Each number is 128 + 24 x the weight over its row's rms, rounded and kept within 0 to 255. Layers, rows and columns count from 0. Numbers have three digits each. The size before them is the row's rms in percent of the matrix's.

# layer 6 attention output, 128x128, rms 0.145, rows 102-127, columns 0-127
079:130140120126116144197135143144138178137150127137167169143124141130126138086105134116102098150108110147082139101113124104124127153129156084132125124117157105137194145112164114101107121141127133119126088149128140167089140154158103145134119091116137121130154092147141100178115094079079092180132120132132137145128118085118107095150128121138120145136161168127161116161148124092125125145097
075:179157131140139072145133122118110087126111170119103181193149088150176130137161132145143159192119154109095130174113156111121123125106154118140122175128187103151117141136153132156113086132129138123138139083143153151167096144153151119119133096144128142114099100123123126138131145107141094124107132131124152120158146147112151154138123148122145115075091114117136108113134135141114122114154
085:160083120092136152168128151124163151128156179095102119131152123151104147123156138160115189150149103124072121114124097114104112145136157112130137123120108112128154139121132119120122144141147146147099130112122130179041148089164115129144103100129155089129198135112170174135109133096104137105121138131135136118150114160126129129138110163136111140141119137116113154107119128146092150106100
102:097138112134120134131184145121111130101152102136143161113126125107116122140132112110096094154099142135096142094125115110112089146127163102128138099098112138129161141112157121116103125147140133110122126105111132116124117098136093176202149179083155107141177168106114152111133036120125110134115162090128137135164112128122151122174097168145133115147120120108125154125134161122097127117140
106:101090160159125145109112111149152173134124124095105072125120142091110120108109123155141112081153095125143122095145124152126146109143120153133133126131117105097114118128090144112149155103144121122154089118086121091139085180097117179107116138140104153135104113122083098148079140094139145168139084179135099138092136119143134153104135075109119140107111106138109108120106114127174127126135
137:132100155129118105137124153150123133139146173106128111104108168132109117113166147135134098124107116088148169123090149109143092148140134117112101114058083118121149108143142155125082147151106149130114113086116168125109159116197117163162116112096173106131194171066151113119115073116110094159154136145112111132129118121129133151102132128121120127148144121138126143129129142111136125135126
120:085116140144148101108120104129133131127111125129082096112089137118144122137146114138170105065148101191166138094128137145163180110128083143125138098157132142115133113136079128090134135085107106113121115105133092168157114166114132128083100122173118165108090111143110155138106143137136095158126116164169146116116151124158138141122130114094114128120120083104114117129104123129164129109160
121:097105158147146137101130105143136160124125107127099114147139117103152133109109128144119136115156123189118116110132091142135163121140105103131115134159156111131150130125108086100135109125136106120151102145099141113129074126114086128128124149123080155141131114146123116151101130090132153148164136148126081084125119178122132123097146132108083150133130156148127217143103106106131191075095
156:137088122139113165108139131131142163116145140119114142137153115105124129123116113140105126148133163130079072152172099131064114126113182122171123181147156117144116166117156099122143074139176124122134106133112177100087071090103115139157145156121074134132144139140128179151112119106162177099126120143138152136137152108130130111157107121155137139130129112116134127127147121143121107132114
107:145145089106152151128119139114135114133143113106103115128142094102127100111107069103106159130156102173124129085157129147138174089137111133156143109152163118098126121126095119110142141087138102115085104108075100135073130168154100118140106109148105158112123091130102138170071149090143199147121098164139131111134150112139142137123132113102121137128139112119112130127113117115168135108145
109:146142162147111134127148129152139154146121140113113119139117138133129107104090113153129102129154114151119133143113143096129124127118142101137093119101139086120178130127149134100101084126124139085116095097067159107124080099148055191140093177092151149126153131091141123165105062100071121190128106137141124125137122130107134117126123128127141147110126144147147140133142118099117124126111
087:134132115157096144176135159110112123133162127162208161137120173141085113112136152115086145171093118121142137139105130087134105151114132126097140119121113159140141134104147132152132145150118154183102160142137148144110164101184141113151155096120147098149165123108143105103169103131134135125130141073145131135101120111110111122144142117134150127081137153132139095118159130123080126174131
069:133141109105123129146114126122117095132116114145180134128137132155143132141125155116144120117116146164130086157143124104120173132093135124139124155164172127158115150115144117134151087122123117064171112122089134156138096157116084120142088175124158158138087112118125037127134116140096097174123131121126137131098129109114105137080141118117131139074152149141142087124160122125130105168125
088:161167158138144095114135136119100097157107126118112094136080141150105092117134141112129130104164122141143152126119165128160138122135108127127107090111106099102145090153116157117116131111109119142120142116089064063156108108120111154144126162112119158133134166106094154083114111151149147132153133103082079112119109149114133166115156112111134100170160147150122170121099150119115169112156
067:139089145114119138131133145134111150147171152111127135137139135124131134122153130145123115120129140154119124186121135136128143128145116089137092188154184117160118139165152112133107112141106113099146107141143142086146063088055095142116107158143111164116100151148118140133105113127165128148135148127129118142089127075128091125120135108135120133076122136133178072166145138101131134174142
095:106138122128104146118115125138142156158129130121138106120135137122133129102091142126114087139127069117150141146123176122140129093149122141162132103126128080088136107128113189152163164091134152157152154180146148137161167143133097106096104091118117122108113125172164079139155157138118062177162137108143134122131116158128140136076162148092099120132140117143134161130125118101128144116135
100:116153173126122094094137129166126155091093122103128138119096136110120093131101063134155093104106117165095127049140104163133142127137124112126111072141112136087166097130093093067115135115141091155093149099132073157121121117182087123138125117134142155127145086127143164149136123118118128151114110116108142138154146119139110095154128144128134125116123129146137125151126151136123119125129
122:155169156125140091102150133155098103156111118094119131133144097128150112134110118118124084140119164132092145156099115110139120165121139090098121158119161132179181143117183099155116126169110144147136184141095121120170117150140091115155160114091104104167095125130055114126163096073139094156119125121128139130146137114134097095137128111149120130117134132132139109141127138139112132138116
075:145159130138103099142085124154158119141090160097111114106137114181157146157125129146161136124142129116138130088129135113109131124130156147151140105098087105110110128134119153113119132114132137141150136089135093126148161170139127164128125146105136115169130105102114085151145127118060114150136166120158141167101125072093169146145113175145132128099106084099105088127167132122110080143152
072:148079141134138117106109119147148153116106185084111135094138107135133137152149117152164156096126102142127108109148135133107118100124148152158129118124124094100110137138117146111128109099141123101157072081139193102107103122145142155148090115132123139111140154098168130140072125107160110128155175121119089157060104114155134160113115153109115131120130116147126097160146129083146131152144
083:114139131094134150105143093116133161125130103167089095177106141112160167106126098167113110147135146085134161147108127137144096138128122121102109158112133144139124116136140139165121127150128134190097144143095074146087133093143122130090145131153076133117071098153076172155112172131150124139153154120139123089125141149131122130133127138124127147157139137110119178114114096145123148097095
100:152130138104120117147159089118134121140127165152114179157161088122147179142136131150162130159136140096125093182157157135095134090121153154179132175148155112140069140149139139159151099112148137124135157156126151094102124084090140137117151131122082118143108176153124184119119164136161145068115105125116141129124144107139122117139134099132154106126123123121142102125130150137126117153137
075:137151114103180142112127113104160117114133121133098097170151125112114125120146130117121154136134152131110136154139133160133161113140107131137146153174162140164097134133129125176151145129119134131124148119132132112123099087119104076159155125124124133124090171121091101105123125112214102139107133073098087143132080136106118096151097148131162123132144194167134125140142130080126130098136
111:112111107109134126129133154136086140134168111142162137113134140110123108103122123093104096134102134103118132145117149098123103141115153112127117130080115123141136138126169144138108131148119152121122145178144142059133108086095139175137156142130122102122148158137122189081130109149191146093117139088083120170149115122111156160151096144159161100130129120110098105095142166143099107168151
060:181122128124114106132156144148123121121094132120147172122115084169122125167120088151153159123150153116109116136129140113108077115136157163158154109104074150128097123135138145139125135148148146105149102104124154184161126200153146177112128155150138125141149087138143141139141118141060109121121105100089125171122104109110148118142108158131118101151143156156135106131139151107140113149147
134:100164154154137109103116121151119105124094100131124094132090148133132105135126130132125123117124176118126145123097108129154107173127102110072115123108094187153141113128141107121084135170092125142123146095143120130187157158155191121106142110152154143122099102099110084101151115162119117133113137134137149091158157144139101081159142134155117143149115137110143162153099126161102163109114